config = dict(
    n_kv_head=1,
    d_mlp=576,
    activation='swiglu',
    norm_eps=1e-05,
    attn_scale=0.125,
    init='uniform',
    init_std_qkv=0.0334,
    init_std_o=0.0414,
    init_std_down=0.0477,
    optimizer='adam_hyperball',
    weight_decay=0.0,
    decay_fraction=1.0,
    batch_tokens=65536,
)
Each number is 128 + 24 x the weight over the matrix's rms, rounded and kept within 0 to 255. Layers, rows and columns count from 0. Numbers have three digits each.

# layer 5 MLP gate, 576x224, rms 0.0477, rows 132-268, columns 64-95
159132138140139121114111124112186123125136113139094164161131192129115113110144107120136096116099
116092133103148138138163121124131107121108147128128137136131147136130130112110132114151130108133
182105083095153161136140139140103110147147142156145130105107114105192078127131063128164143102174
119130115137144159163078132157116093135098091168163112127119094144092178162118148115194125078120
140155173141099097165114117160114136137138111127146147125146094122127112096138099095132137147121
137126163088133148116104095127151175137114080101120117150115121136094174121090122109119124146121
120161143094134160137124097095135136116121121150146155125074176103118138145122115154095101101103
123128075137126064121123121138126130162160166094092174155147116121098107109133102141123117103141
120102126114161147106149142152112129087104116124141146128099096184098148165089115121109142113103
106117136144097166160090125137161146131120133116094116124135074144124119104124101144128131144105
096135157125114093095111146101137113117121145088161153132194142096095115140154163174145128105142
130178128088168130113089138119102133157146122125120094129100139106141133111133117185089110127118
150164129112115108145119107128163141135127122101166164147082136132117160151117132142061133143096
089147151134152169103137081150154107096149086165153155141125156162151150133170154171139090111146
118158096172139060129124116151089133106163130151137137117134106144163120166095159140160182074179
108190166151171086132148134120118132152141119132153136098107114113144159102120138094130114112132
114148155124096151160127139129155205156118132178156109147157173142156129091153129189146132102167
132160123123145113132117136140175131122129138171144136127162113118124134122143102102117102138138
112132117148158170098086156134138120110121135122123146110113130168123114112148112123075185148127
145152107109073135088104099140127125117124095128121124143131120137142147168174101145154120120117
175108104122135086132130127161080098141128098164128168077133138130109138118059086135128122140130
149098121125151109119126116145110139141143129081132140122102076109164107126097105135092122099131
139137137087133106151130135134138112163122120143102131107171123117132144127151125136144128149075
108149168104101156116149077144129129168144174086134120173123100101134122115111167115115168106110
116114120135158130126118137135158099142139149125132099119131142124113148126096151114132151136126
140090104136116112121108095194126106164112118141137154140106102119118103130137188148113111136103
133107109172096150116106152120133118103155123134137142132145129084098138142139126152127144141113
117131118101103126112073112087075130147142137099162074088104108089131143137103083141107118143101
167163147149122130147134104169112136102116118115117105128157148095154106132108171153091128117121
131101113084124120154090115126126095118126138121110101134112164104114086139147095150143150110106
100099125152160152153139120125137181117113090138094152091114173099140154106150138143132121135151
157139130072134078131147126148104150151155124075134141114119070168132135086122140201107111166111
098089104132114106125174131157120154156087184143122130115151097133113111116108143130123115055123
161070099131162086113101133106164136097108115133166136086159158146131122138136088159154104118146
109118102143152163147123101125134120050161131153124139093097102127074106133136094087128102120131
129121092131085137105116126162136127090145111144126139162120119138102101167132100136111111151101
113150104158112133166153129128164071116172107123118132081175150102129120141101140141110081058089
111135122079100121112103098104099157138126154141157105155138122133098123112119092114133117113111
111133149087073128179115158132121109108129130148158107108129117107131126157151142131103163125108
152131092085119154142086106110123061131134142094118101149160112170126107091106133138156101152122
129137145160119110166146065127107151197122098113127142129148132177139180117112181146092135110120
092126078125219133171134095122130084137116122151096134104098128126139139107090151133166127107130
151112138137145146149121102139141151114130102107134094141154146162140168109154132128104090124135
135116136122152142161127096155107134112126163149139119137175108123122128103111125101129147133148
133124141128098121138089109159135130142120119150119117110130163159088134142166100119141133138120
110135103111185117134115132134115110134140112137116141152143116085095143095063147140154122095124
137120111116076112104127110175133126149141140187117151172137091125099133109111142128096142132118
108141109091128156140118101105146119121134128123140111098107104119141132094107127149134117133120
187148151137151143110126100167117122136150113140134113160119127106131115138101123136131155144134
125141133118150107123114102160115123129153148143114175099137130137099133131104101152142116098125
128149131129114131155125179154117139128163144117128129095154100107169105074097165097147138051124
107122163099108125089096112144140126125144144168121115077100136142155073108086149128098144088100
128150138156133146131157126152154151110093105141116108154128147156098129124111130122133118136150
114110133169095124134170138151143117108136168132127109096097112126091178157109092108139151135145
154178112130131140158117152118138129112173102113173133100169111144113119110081175127133072095136
123166132122117105096131095117130151142127102075141157155104095172104174155121147117169135121098
172137128109103168142125112152160119154127136120110118100129125134121126100113130136104144116129
142157152136104163159151136151146151135134166151139133141134184127113137134127107103097153122122
033124140109100096157134158157155145111124132116135151168148144106151130144129149110122156127119
186112161136106086108122131163119140123140153141122180129135145107149136115120131124130140064159
119145150134129137138178118176104076097113152106124142140136104122115131133110121131131093096143
148137137114128095095099135126147130131111115158118129126111137083131137107128121171117131090118
136094087115122133113107120129104137154116115109136123111090149121173077151100113154084124112142
153132115128101148115105131119172144128142136119152117146115136151102181130109135108093088117170
136200156080115115197136128091163081112117141151143161141093159155126106136147118151159140124135
179140186105122174104122130127116140155101132184126147133146142127106118108138110157133076134088
143147127111132131135148133141170113134155093167092151143132131155082104153138117207149133141092
137173154128078125151122125122152085113151129107162179123178163148071151111125092108108166139134
153142116128148137112165123143105156112136167096126145150104104114094154162109131131124147133147
156142152137128131133104146168086127142140095121136137139139111089091132126141140155151176112126
130143098109142095095085117161123109111124184153150123073171119144132090156097099127116130127109
120166067126073157153111088103140128131107139087118151178145145117112082124123131157177125088148
157162142111108103115131165120147104148114144117144107115161136166121106124127124129195086119139
126169121086118107135122135160162136131182136106144131120180139146141170124162081142107146130145
155128072158125114139180123163084194107084132120105116119173139096109139104122108102081162118102
113098108092147131142173140134144130122144126168199193157175091128101175145064161125133166114116
143102122102135163123126110077141136135141114117103131125138078110143143108143179147116115115098
126129106060122130085092101122179088103126119088155121136113176121129174136107058127173134124144
097139152139112150097131096133148160128098083117145135130133145167148150122142099154084129120148
117120165118120104105117159149130109115097135138128114137115131143070194156116128138096148098144
141163124103143125135128093128157162121135163143110123118112164135121136152152145125129079093095
107145084135157129161127109146136126120128144149134109159122157153119119128123144163127109118112
203075122149148101161117125134156108128069131112113114150140105128119117151063105118095146141171
127132152104118117131182094133115146143132112158159156145143126131089081158141105163139132131101
147089150093142110114136106125161094146138116117139199101094165118112080144149137062091152152173
113159137100156134135162103152102130147093115152111096111154153131148095105121116135060148102173
137150110117132123097117102130173141137126176151123124126157143127144205102109136095121114113170
146118125150097137155154130127130149093118128149101166098092135146135105098102119124104083098103
131137143116107150106149112161144117132087151166129142100124140125140121092149131144116163113085
135110155088128098148136121129124102151120137142149166079120083141137144102111114112078107117135
120151125136122103162126113112168084139111157130135155136121138085128161133159153126136138122106
156089085176164113140101105122124128121157118138115118122152127126149131126095112101126112105139
130156061116146131143099134105128088130100130089087110145146082119122112111098101151111095108112
116174108106147124119112111102158105118154092101089137137143088125093113083155156161147132134094
128130118134117097089106148112167156147110135137144119169145105109090128114121114135106122109133
190124134133142118103099145115132168107147133100148166129125092150119077115131124133103133130138
149142094157150123138104139136090101103136181134137119112175152111151127142087114128163142126127
136111098110127126122170113156124149132121086128143072113117124144121114153148139094130116118149
149140101125149118129127128109101118144151101158200162167082140136078147122146162113145118122117
129119115077156139121094109118162163135105076122125139112122141110117085147116107156110118140096
207128148074118146103136132141135154141136133165105128106165128127083152121129122185175105129116
112119129109127106140143123129126125150092107088106158126101148089101148095112164139128137106125
107168167084142101151123121137158148111129157139141144136132107071127128099120088144140155118102
122156097123138161152113108133129101054140086172105123149121104124154116065123112091104159104141
090125079155107153118065153137093127148123143134141141131176147062132141100117143136136103170109
145126171143152114110131127128149169109125085073150085117181130181126164100151136118091076137158
140126156131083144086160138105114142165129140123114157155104122130112109123122154136132106109129
137123076116124111134102111110145148102112115099138158104131140106141140109160145165087121095129
122131132116141129133116137140130154145135166114131129109067182117132137091131125156194099120124
147158121092127133121161113152139174094172124132129118133136164120104136157134103151119122137108
103141085129105112119128151136143125132100107140117100126166160115124172139135125108114099124125
146169178116081149085143119129155142108088152151099107116162091135118111130118144086121099145136
134121137105107105134086127145129130083114109153101159162110138106122139114159142107122127157129
141113154083156128083149078101114085131102149110104147115112137075131106132109095130156136131118
144121114143149114157137147134147141095147145091155070144138106103092128130122162129146120103141
150098092144070104127150142122141097104151151092127120122164160177109139101131126157153103131085
122163114157169081154134128155119153152137164143142126095126118133132096120114123154123143116119
107087130147130139135097111111141185165121086147158137148105156063140097116094141140157145122148
091136138127133134163120111097155150077120116119142115113128136112118112142133121097160160113190
138134107125128155176080148161160138116138151120118114078117112117112133084131139145134128145094
142146137077106082155120103132141140132095150129155145097142142113153144119135145141144091116148
149118127102122137073157148153131142145124133146112125114116139147138169135091174133125131136080
108124154133101084105128136156142108129094147149139126097129114098108141119165109135142097100092
115125090152128116159131134162146100127120165166126134096122100171121104151133102093099135138133
159154094111122167138116140083165127134141113107151127058093160177138125112134104148121169119114
144102118129111133129115099175157121142176103126122106093145115086091156105131141121156123117096
149134110159139156127100122131124120135136133121157163100108106098121121176104133106133149120091
110136085120097097127146094101162135124118145122126110083143098124195130097092176109128165130180
120150158126145097105103106108153123120111099114123135151115151131128113109131088119148149083078
156125148141155098167132138161130104111105119132104116119102131097147113105139123139153153125159
109131122127106122128111132110172106134107138137119138191129142132125102136088097136168108132115
141163109134091121136120129113135115108105205115123127122158106140144173128134127120113135139137
103122142130140086142113116130090148169150108103126102101143125107146186150140118128124111166180
110147149122098083124134122126101125088135130176109140086105112067095139104091171118107113093118
154178133124151166134099092113163172134138134104153174102110130120108110102121099196113164128147
156105099133111133162103104125120150164132162127113101114159096121160138113128136137150099135163
144149132102117131072144098105097160128176143141190101077139110104164125111135164137104110134124
# layer 5 MLP up, 576x224, rms 0.0477, rows 132-268, columns 64-95
132137114153129150110130096096111122130104089105117156104146189131141138141146124146144092154131
087145120146102101143134109109097130106120188113144135151134143144091107128134124058127104161135
120096127185154117128138141112140100106118164115081129160188099108098152109141140089150141130127
079141116095150165131148110109063134151107106144132114185086137154102132114171142095162073106085
120147130115126109131140110178179175179110101160165118196162096150133154132154125134113156131129
131121118085140107163086090135135117117110128135123124140107131153090131077116213136156172105168
098122118136125170113110122144116126137152131100122136175150141158105111152074092154106130115130
090132119125103101124127097162137151126107107128118138122149093103113108108126103107119160105155
154130100141115125109103128091156098176145104152148132096123148156147155166123133189109132157134
132092140134151135122110153147162128116107166136111143134115172107113103158158147144111157123125
130124125133129128105113111175141142136131090143120119159145098155195132134118140117106111116120
151122142132123146151135133137082127150137104104094136131064078108162147121131157148120106107115
109130121138100102147124114133086142143102135159141158090087110157068129103160156143158161164111
160106117079163125097137097095097079136148128188141131147121095100120184128150115161146101114129
143152136118149108083142147179113122106109180111128096153144179157158089128109167153103189143173
113145140176102136132092135132152148161134112153103105114136132134152117105096116102154119116179
128110092137164156088084140134110120130144089118122150150150168115158137149098148107125150157129
094084107142114145096098185135126143134134124126151138073116128154159155126112092141134150140142
159111152149117125083138141088129145145127132135141178130140110105116125104168116147144089122134
187124175106106116160147104107164165144105109158167100150154160172127137127139150156166105151138
132118127136137164109116143082166148122108120114149130145127129149109143164134163125107147125135
115131104139126107097166151117175133119157120130137067142098147148158153139146124132161144120167
123135123154156160100127112196141131097072116148142115121150154104101150077134146132123154106167
101144110119157151139156127145098107146121138137099108127125126147110128125134165150143170120129
089104102117114149103128096068129153104129127102136106114131129138144152096125140133090112111114
141091120081142130113144109142107101113131141129083097122100044096120090105158164132084105154148
171158124096165149110131118155122121083099134134120161135106102104103142139147121091139112120152
137078141118138143097148121168174131133159131121136124148156139119100102163169078166154127121143
136140132100140152160141125158115166092147109140088100148141159135154132152166139154081124142111
136119140102088134115151148082121141107165140118100129108155067170130143126147154147117131127107
158140123123103122157053107084136116171121141144135117138146134102105125104138120084095086126142
135174136149120113103101124135109160121080142110114098097152132078146139172150125146112126120156
126141130132120149147150140132129138130155122132132154058114127139126129135117113165102125148134
130139161172112160184093170153142142110128145151119096122118141141150093173129127145104149160147
152157116182050138133164145125148122122158130099111142100172122155134102129137068098062095127114
119099161142109160111128111140135143078120154157156095129124127129153106127131106129106110167147
149112120105190163112113131045121138173109108111167131108136151134152143161119153151103139126140
144124135113121128115157113089131145100128107147159131081150165156143143095145138130136132139125
127129093143112114138147071126119129140117163124109113167147091138136104127129119108124116119126
082135124182129137143126141134127147092139149087136139137172144146103115122090121143116151113133
149148158124143099167200141094083116118150156151167149133170111143110152156143151125101144122077
151083127160111123155159108096150119144121133110135173163116110143130165158167123159102138130089
115146134125136138127127155153107121115150167110136147118135111100126147143126081122178129149125
127147135158071126147098164074090138141137132148083156137093143114133151132149134147103092085126
135151129148105119109166153107128116131061162090135092152120168108135136171134099122090139136181
128098122138133146106076095161162113116092099121167154135094157111113120162125116101082126118104
129082136124140097119123086118121112116143091115126137112142139124162189082115129127141138101119
139165129117081152110195131140145110158143102112119164133125119152129104120138111104134098112102
150120156151146136080142146102096134129169107130118124120092118110139117165143110148181146156131
141114084112123097169114139149102098112111147147123099117139143113095089094107084147130136109134
113121165122112119118094141098127127185170158134086094147128110083162157123135144132170168099110
147130088156160169175104114118094122124125153121137077090134088140151140089124122092114118145096
139140182205138089106109093152158097123122132140123123130127115126134140112114149092131109124171
158161132156120134141101133118165170106122104123148147188141092151147146155135150132176136136142
127132144099141172116113113104129160098126100072118102115148141135132153119109137152113118113125
157132169114166126195098169163139102123130108152139116081136126108123112152112118147102134131116
128151163159104183128085126107122146128132119127130122101121111126156117124115136120122158146140
126146168145065160120128127169158138181134153162165133119128149097153129095118109098157126164158
139100136118128136106137125115136107139116106163122166085133125149108141152142112110082163126125
132150147150106135123120122149105151114116133148141117142162130127113133081132140131111145108123
133138134162114147150130170106141149141102120132162135158093115161171126138157183171165117119148
091103129137126129116110145094176089123119147151109134138144085159123143095125115127168153125108
158136081087098158145106118116144122103161130140179103124132120104126132143148140109127135126110
121143121059135137129107115124131160111102136070135146166146135141121158155133159131155153121176
121125104136121145119094159142118076146151135112146151111117117158116127146127120122081166098120
111118131120104128115156111141082085097136122160143114140134156147167143154163113145115122116090
110114166126189142102105147115120099103136105173099115117152169154132139144131130142130132132132
124122130123103137170113145127143121142136158051116099116131167106125090131136134132113091143119
104142094126155125115123142110150172126101096155127130143109124111152143128146133149116153112147
157109087118119145111121120123125182125102104133120124117138108170158132156124085134129150150087
132140128089179169103141151099132145142142116163115136106169135140141094091117171138117139113140
160139144129157082107129120139176135119164170180133126115152139111112126137084096101083111129092
147152123135135150104085148132189119101139142133119126157100108107113122095115175207149129130089
113106110116128117109155125126094128139141106129120123088122090090110112099118135149157122095157
177137096146088105149173148131162088139144108083129153156091079129106151172121066134124129122106
084114151076100076105101092162111109162168121126074120126146167100126094163129132132127117127092
132104132111143143124148130085118144127101154134090111180100165136151130117132128142117085136122
131123096104163152132176127182137136134161183106162121101137131106171109174129142118125164156070
132128129175124098126128171132106130172165157124139137107086136144129120131122121131126123082139
125107129111108124125135097143108107171079122181107130105143079123131165120146105114123137133101
149111120154147200111162126142143136113122096125145129131135118104099124082127111111123133128151
148117119118068098093113144117164159165130068122124135077121085134085124124106143108151141139161
129081159153156114145123091119103135082122121070116128134154151119142147159165104100161104158096
118175174120122172121172127143127138110146153111142122125113150134132168100104134171099109117138
149139124108111183127123141133113145146094115128114130132141139152171180138143101151136114145125
135171138143119118117112101151138108120137071118115143119121082117120142109098116115118143106154
149139110072131112113128166110107111086111153122149100162125154134125138151142116104113120145130
089125138156132137138110097122136178113105135098064163141120132082086153112119156090151160101075
100146189098133160132132145127155080142154151112162119132131116118133090129146097132138147129115
105143098143113127074128131125110101127157103113124110127108118134121166102149103064128157103136
100106137173123151118146163117164141151121100139159092147110170147125157133161163148163132080126
116130114111109085127124109109127158119075107153122107144159109098123101147131119127125112109167
120098114131139150139157114165139146075120143144116085141166126146175162162195101129118130095086
151101107119137101127072152110095112104125129147138141114189114145131120098101131165120126127120
165101135099147132120107158145106087104131118138103107120089145142131100116186177118152122126123
113159104119076102137110098124130119182110094179144114153087133115112119122114097125147131111149
131085161173133115096160140165126137163089139148101140123107121105105164154178142113105121185145
130123126111111137157133112186138152076106156164133140127119137151160132149092123083119104116096
159099116131163123132136135134115114109113106122090110137131129119147127155174113143121157145136
082147114108100140125145083124183150121155073165153119110148131131105130119129154142180126139110
088095115151096112139095123142153104127122100135128164079126130103151126134132157136101158109160
111106153121123074104147116121095086135104146160102130123104143140179094158109119151108135149137
066119173169133113125154111141106095127139089132109158132143146138110124180110113111137139107156
123123074138128169156152056142135113112133092140114115183085132139105133075146100140129136147129
154181126071188113138107117135151159156094131089123143112130142096128055118096165129112121130078
113095154096107103100105147130115116143101152139157123134150175125136158084113121109107101108128
119169136154133112110108100144125122102120053121104132094126155146158152126099111156145116138117
128096120143129143117072166107135125141116129133123098101139156116120114074120134151137162095145
119145105142108132108123143148132132132088124189111125156136126143164098139106112085091205095110
146114106091094143125112137141133156116165155132097034120113108151109138134155121161146116159132
165131182122117107186142100093102128151103141095112154130106114054159118109155163128125122064153
096117107077136128159164112197118161112148097117142111155102103144091145133149108119151145152107
143095154124119096142086129135143149130117114131162123124193176125160126140120094178098131105134
185101143103137113091166144133108116159117131153139134135128096128131142151136110138126081096101
142109122132124130094128112125135127125147103108124155188119167125149116129112144138099116161083
158131121094143163100171127136137139153077119145143169110098094111108116165122114095129098128141
178142105104154144145110110164178118142115174101115113165103135131163133090148140122143091181122
144118099102135086152130150160130100153135152155129119167116156129069139129140157083115134136123
127118108099122102126129125154105097139144135157170122136128137109127118102148126100100125090153
091134156126110133128124150146067119131134099151127144111156149141048108133127125100094133129166
120106114142151159159153152142116176173106125121104116097119108092097148147168164099137103133105
116126155130131136121121119148154110111146122122182109123128138152145156078176137142119084145102
114115096099117093130155129079081106155118140104104153101100099138112149164136121133141164143085
107103085158184185190140137160128145146100101148116158139133101137133139119090142119097103152142
120168089123087089119152110102087124168155124138121083099091140151123122142127141124102131107149
126162130123152139132084168113107147113121140159105148130106122136138092117117116139102161161144
109120135109081135164118132085120140152113119067132122158148110105120152132148111114185126137126
092176114112132167121087152094125092155095130143086175143110153129122129108101123135091134088085
163120124130094092088126134101099113136163116111131126094113143100142133141142137138130134140160
149077124141143133127157097141168147162086130129120145103116135151118132173117136161146147111153
099133069136175168139133176144151166137131152150074119136114126177149151155116097106132102125131
141145116171111118084100090111112072107120179135135157158149186148129154151136114175138148115113
112130154103142134162114105115103122126128157092111116097147139074121135137122115143097144120143
097123154146118147146112168143130122148142158104121117173115121153090151104107143139146102154101
126163139107118133081156141159120091147174129157146125151160102125136171118123116153109113120110
124088156138148084126139123140134099098109101122097127098129135123122134151101111156129150143131
125102128107152110125112128168130131166153118109096175123150136157101139159105096118131133124141
# layer 5 MLP down (transposed), 576x224, rms 0.0477, rows 132-268, columns 64-95
180161129152140108157089083147145145153121116146137108144130086136140140108125112111108127112094
104185141089098126092106115145128127116127162152117121105132141125106123123105151163078104142140
108151119150135122128106124146166112110157117099165160147097143121115155102079139133164109143114
127104142148144129115092136117087126122137132130139134116111122140074132130125111145094128143123
148149110142093106123169139134164128105138132132091118148098162106145131113147125156129115171125
115150133116103154136156069133138113147106149113114141154153124149119120103114073134143112091154
115096085132142157109164137131134137113103136115133117141090116167122121097097099169153074142103
119110119126102102139114099147117145142127140105148079136118119126097135138140103115107175098111
133138095116153134124168140102091126127141146107150135130153090135116137117179177123119123154113
140120152091187137133157148096127094115156106131170129137145130109139147148144101129153124135144
150090070126121124131094120133113150131158132147132106128132117118125147103135118130104121117108
107112123098136141172120117140119125121126171097109140116133170132157112136112122094103101104114
131122156115116094120099117093136127156116159182136133149119076135124094160157099158115124063128
137142151084152142164156153164097121133141074133138116146080159136150165125157111132164135100158
113174098127138115125154112146139120141090169180131093157125148164114134092091120157123121074115
091159110141165135116172159160141160133126160112146139127131127121176083150145124140131153145145
131123116139128119136128125128149119154113078140125110150125135119143145145143136079161155153104
171136156120111152155159106125122081144160117137139134141165156147150121181134149093160124115118
123146111160123143151098118126131149131117148136155152159110110129120133117164149160098113120147
129149111150139136164181095100141141133122158123150102166138118112164152123127123134128112121127
130093098152120135122102162138104113156173145141148130132144157131125115165156118147138165142099
107119136138158114131168125078116143113153106107155133139136136134114127103126152142116116134114
084154126099111121160141123112098148151104131129125143117141158148083168150156125151127125072112
160107126090161152120082143086119106136135114121125149155151163112118106118151124111153129126109
137128123086151109066121121145124105127075121114099149126118099125141142121109122124127152102133
111140115132166169120122125103134163159156160136110130147154124110093159141102115101147155151123
130087126129115110130056118113135139124093162133158150075131166114111157146149131146120176090078
136081158149119108167099142135167144116148099146135139148126113118138124132141105125123101109136
121126104109127127096147140120117121155152109112107125120135111165105122109131098129145147155117
137123135133126148090102109157170076110086134123117136124117141125134130126124086140131105135106
102156132162099146205149180136121146110142158103096172127126167115168104145144145120136159124122
104125118128112123151115136180140146125148147197101153100106129106142131131148103150141092134118
120124154131117114105162125101145135180101137123138099065122116142132103123093084090135150136138
113121096103125123123136120142096138118132160105116102147111119124091126145131144170130141124106
160127160118049096147125148103157095139118152095128136099142093150133095175132133129111103140108
107126143123147128096164114105118126112105136164118108137120121165132081098150084090118118133153
099166100113183120127125148145120132177098106131129136096102117091110107179106175153114144129116
151147131125091119149144143157147130143139168135149130135141149091095146106113125173148107121082
118144103132125096139142100173160094166118163113145151099114106108149113118121115137141138099127
103101116145129131128124161123126102131157155166117122121137116160130142130108150116136128113123
128096162146138110175075165104084082119122167172162115114124132101131110129156152115095116075112
147099089092173108126136146128149148141120094149162151121152150149168152115114152123133122158112
159119121168110125104117103128134134178142123132144104094145119154133107130129117153095115111175
126066141110125117106116121112127134188168134148130107124118077111130139141145139102121176146096
130107112130110138128116114123126122192148168161151069135133141165096140112126189093168111130107
173158131132176121147080094164111082152105158137174108135147140085127147137126124099100058164155
141140107160138101098087108159146093156115079165128173111133121121157145115130113139160133136186
128087147167135093159103128164143125107167104125140104114143156128135119170182129142112108161122
158110121161106129128123151137106135132180133160120124132131144118139137112122082099119141088080
173108144122129153118146117132118128155110138111107103194102115128161140101125138149150109142134
144149095079119102127124129145100145143135153133088093132130115113126152096150112175113102134132
152120121125126150131102094113155092141098122120089090140097117133153136141125107101123126144103
138113107123138144153154122107127161104115106117145145130123126161157136106123081115103113144133
143148109084137100144113169133106107142141136137162108142142142142110152137091144132106121113164
126087133147115155124148093157124126137106163114137134087075147120141094149131122154077058080098
158091151154175116146072124158136143124137163088096136171106126112159157152132121108114168140090
142140168156137127147124104081108106107100161158165094107153095144157120146146112116144101153133
111091125095130110115104114125098133133137140102121157110131119107131114110163118129155115110150
154111095164111159106145100094120130137146058103119085124127105127119078105109094162131119099136
139161157152113124155135082195190099115122144095163121162144081083138152128168143131092118087142
095137115135123098104102138116108132095122176142118140156100113112137115126115099128135091160116
074127140139115154132158110135117118159146176097132169131156127151105141127131092117103155151101
148143113118142136124160142089104152150114189112164085155122120147099151123116147100135160131088
116143057152129124125119097144092120104133113145126149146141116159121126140134108085135141135102
140124091165169139124124143126123120158179179145194122167121104138123128134113129148156122133120
128173120130128134110099102139119131154116175113117139110120155105132164149123112118110118153148
114147145144109096121119108121118138138123162111133156172149120108154166132099119153116121110147
127162147088092159159149142077145099132175192123126149137128110113140119133085129139103151146132
073140136158099154089152133141126105116135122150138135134101138165105161093109115121165155143144
121099100134140091159121155128091122124124157132103148147153112110144114147165137165149091132157
107111139136088126138118180158168113138137143194065139147175109101131059166112089149144149118164
117097123157134140107115083081167141092129148142110133151129146096127098178098126122131124114126
154102130101128150114165139118152159146101140149139103162123114110084124154120149141095136100112
148107114104102089138117113158122130121109134145152135112113172184111143160133124128122160120131
088130135107113131158122116147114142135121148104164101166102150130135133120136141181128158069093
102138132081151170099137145165160114133125112132145126156115151072126095113077135139177135108117
092149148110116116148104150122111145190116129146064140085149192060143164115132095138113172120175
127111131139158107139194119143143109174142108084154138141076113140121098150149135105134149113131
138125111146113097135118122100175168127125134110141155134113062117153156088107124171158096122122
109101094150147146137132149124080132124116127161167126137111130097142124153152123134129140105103
136103125142157161146154134122110128128100101124136140131132100142169089102116122152135069085131
135076105128080116116131158123140131136186132083141120093131108121125101150094142155139105139119
143071144177120131136143104121165114115092120108154118118155151160128119111145138111129101069141
170126133124112118145161161155134156112082100094119112126098107135161127145106100139141140081159
114144119167123124132122115103135197089137152149109118138106093153135146112146140164148105158112
130108155125124113146174153168103138113153138135140131075155126143100120136140103168139136107109
141128113134117135143115150142091117100133149103093116149104097079173100137143113147147139137138
115123088138143118126136165143098102107131117140140145159133157174169120108133088119114153142112
130109093116108148120143138101138126134184112150123118159139128109094105147126099130114097090123
142163135135156126118145146134139067143134104169124166103143105132124135111120090098113139135135
163104131195121160091136100105132145136148098129125120139102153185139086133126104122155124119102
121134117106098147100123132111142129110122141103158164122105147132115123113112127147140090137115
114126102165133114144149118130123147097132143115128162121183104101111162141162118131127065141150
129110157102102167109144090157110113123140123111077122130142128111133116130112107125107101144149
127099147101140115127104157095112154059128122128130138134131170151165050108133159107098158112117
114118140103125107105146106129125113088105075175104129114144119149143082106144132118122118095140
150112109126099153101121129115165119168082120138130124116086110123138142151127130097136118102092
193137102137119126137122120152119082183108139112140120156141162094120168095160144097106116120174
131126139138127118096103115088135107110121156136151160097108150168111178138139130090149123161144
136152114121133163093162132100111115117158121116130149140089150135074153140098137100171140113143
093134070132113147132173140131107147087114132098153109140138164156137117111124140155173094147129
123144117114190141117100129154142135100122129127129118139142103165113136121161105139082144171106
120131154108151138143150082139160095152136101163110175127134119120140180072157133115143122137160
111076128180148142134138154127117153092117118126126135112111150181164102104131085144144129147110
153110143152129160097094148141106112105133125131132083085105132137095084141107126108127107152131
103116139088097131154133129127148134121123124145142107113136123092120137127160089126119117118116
136172161091176080134080140139133111162117091105154099132147116126135144136139094140145112131129
123146170109155111116162123157128134112144130102109141136158118121176090139106119089130126134149
096165105121136122171108122145137099102130124167131136153088134131142117110102144135129165115110
149115128127123133121146147152103122183112129095105177148094124091113132129112120102155111102151
165128122116109110129115161129149146145124108095148100135127127138174135137188112100137116101104
113106106142155137110134116124117152110170088136110152088078128135141106129110111110143138170113
108130106135098151152115125104095131116160173123115120170162078126149082106142145110137132149114
160170139131154162122123102104153125088121111133133124116140139147111124079134155109121124176097
146139129134150150133094128143171116117151126121125121124137169146151130114073134149134097150128
175143146125166115149130138103128150125083137145133100161119144105147114137099090131067132143140
117106133136111166110128089154111101075113122153135122140077102155141088169127143174151087145114
119108124123131095170150164167091115140155126210127150132096165125157138154117136127111130171161
124114132151133131095157142131122127134149117133128114099128159162192120075115143159144131100169
136116107141114120106148111125075087159094136130114132132109154127144139110148153097106160109108
160178141169167151109117122131089121131149116174107133104150105168138132162112118148120114137081
144111153092167133154082130136103151150135104153118138098153155146115129137118086135070108141113
101124074141144118105137123184087091128109136133171122095136132143113165167124123115132115145155
147136126114144127106095142092084128122109147162143154139124119131106158127162103110157158118128
152149171157138133130161151123127105110102152149130142138168089103131132115100146093137155120107
154126142103140118178100122159117133093112118091121126157116155123137169095122136117141126095117
136124127146121145111114152108150123136132158102136140178150170125165136082134123118111148168140
124111154105147140089145124102132152126170141129105134179084125108122156098128167165116164124111
145147098096125112133115129124144144129130167130131105084156142127102151155153130117175151116121
114153138146124155104151151142138097165134138124114114138156120156133118136144114091164109111129
115131130148117101072139135125146140117159165141100111114163126133129157160102121155100126106091
110096184113151121212149131133082174114148102120115143166106139125146131105089099125152130124146
143123149091155126122124143143137119195117127145103153090165140122125151135156110104122142139171
112127156166098148128109118170099110106103169104178118159106166151097131151134108129150106095137
131129148130115155164117153112130115087139132160132156139114164119158124119125104107146102151118
108126126124118125137108111163142096109132134186082149124071117131154137141122175105108117127156
110142134086095163148123123128108182161139138119117042148154143122153137132136123147115088093137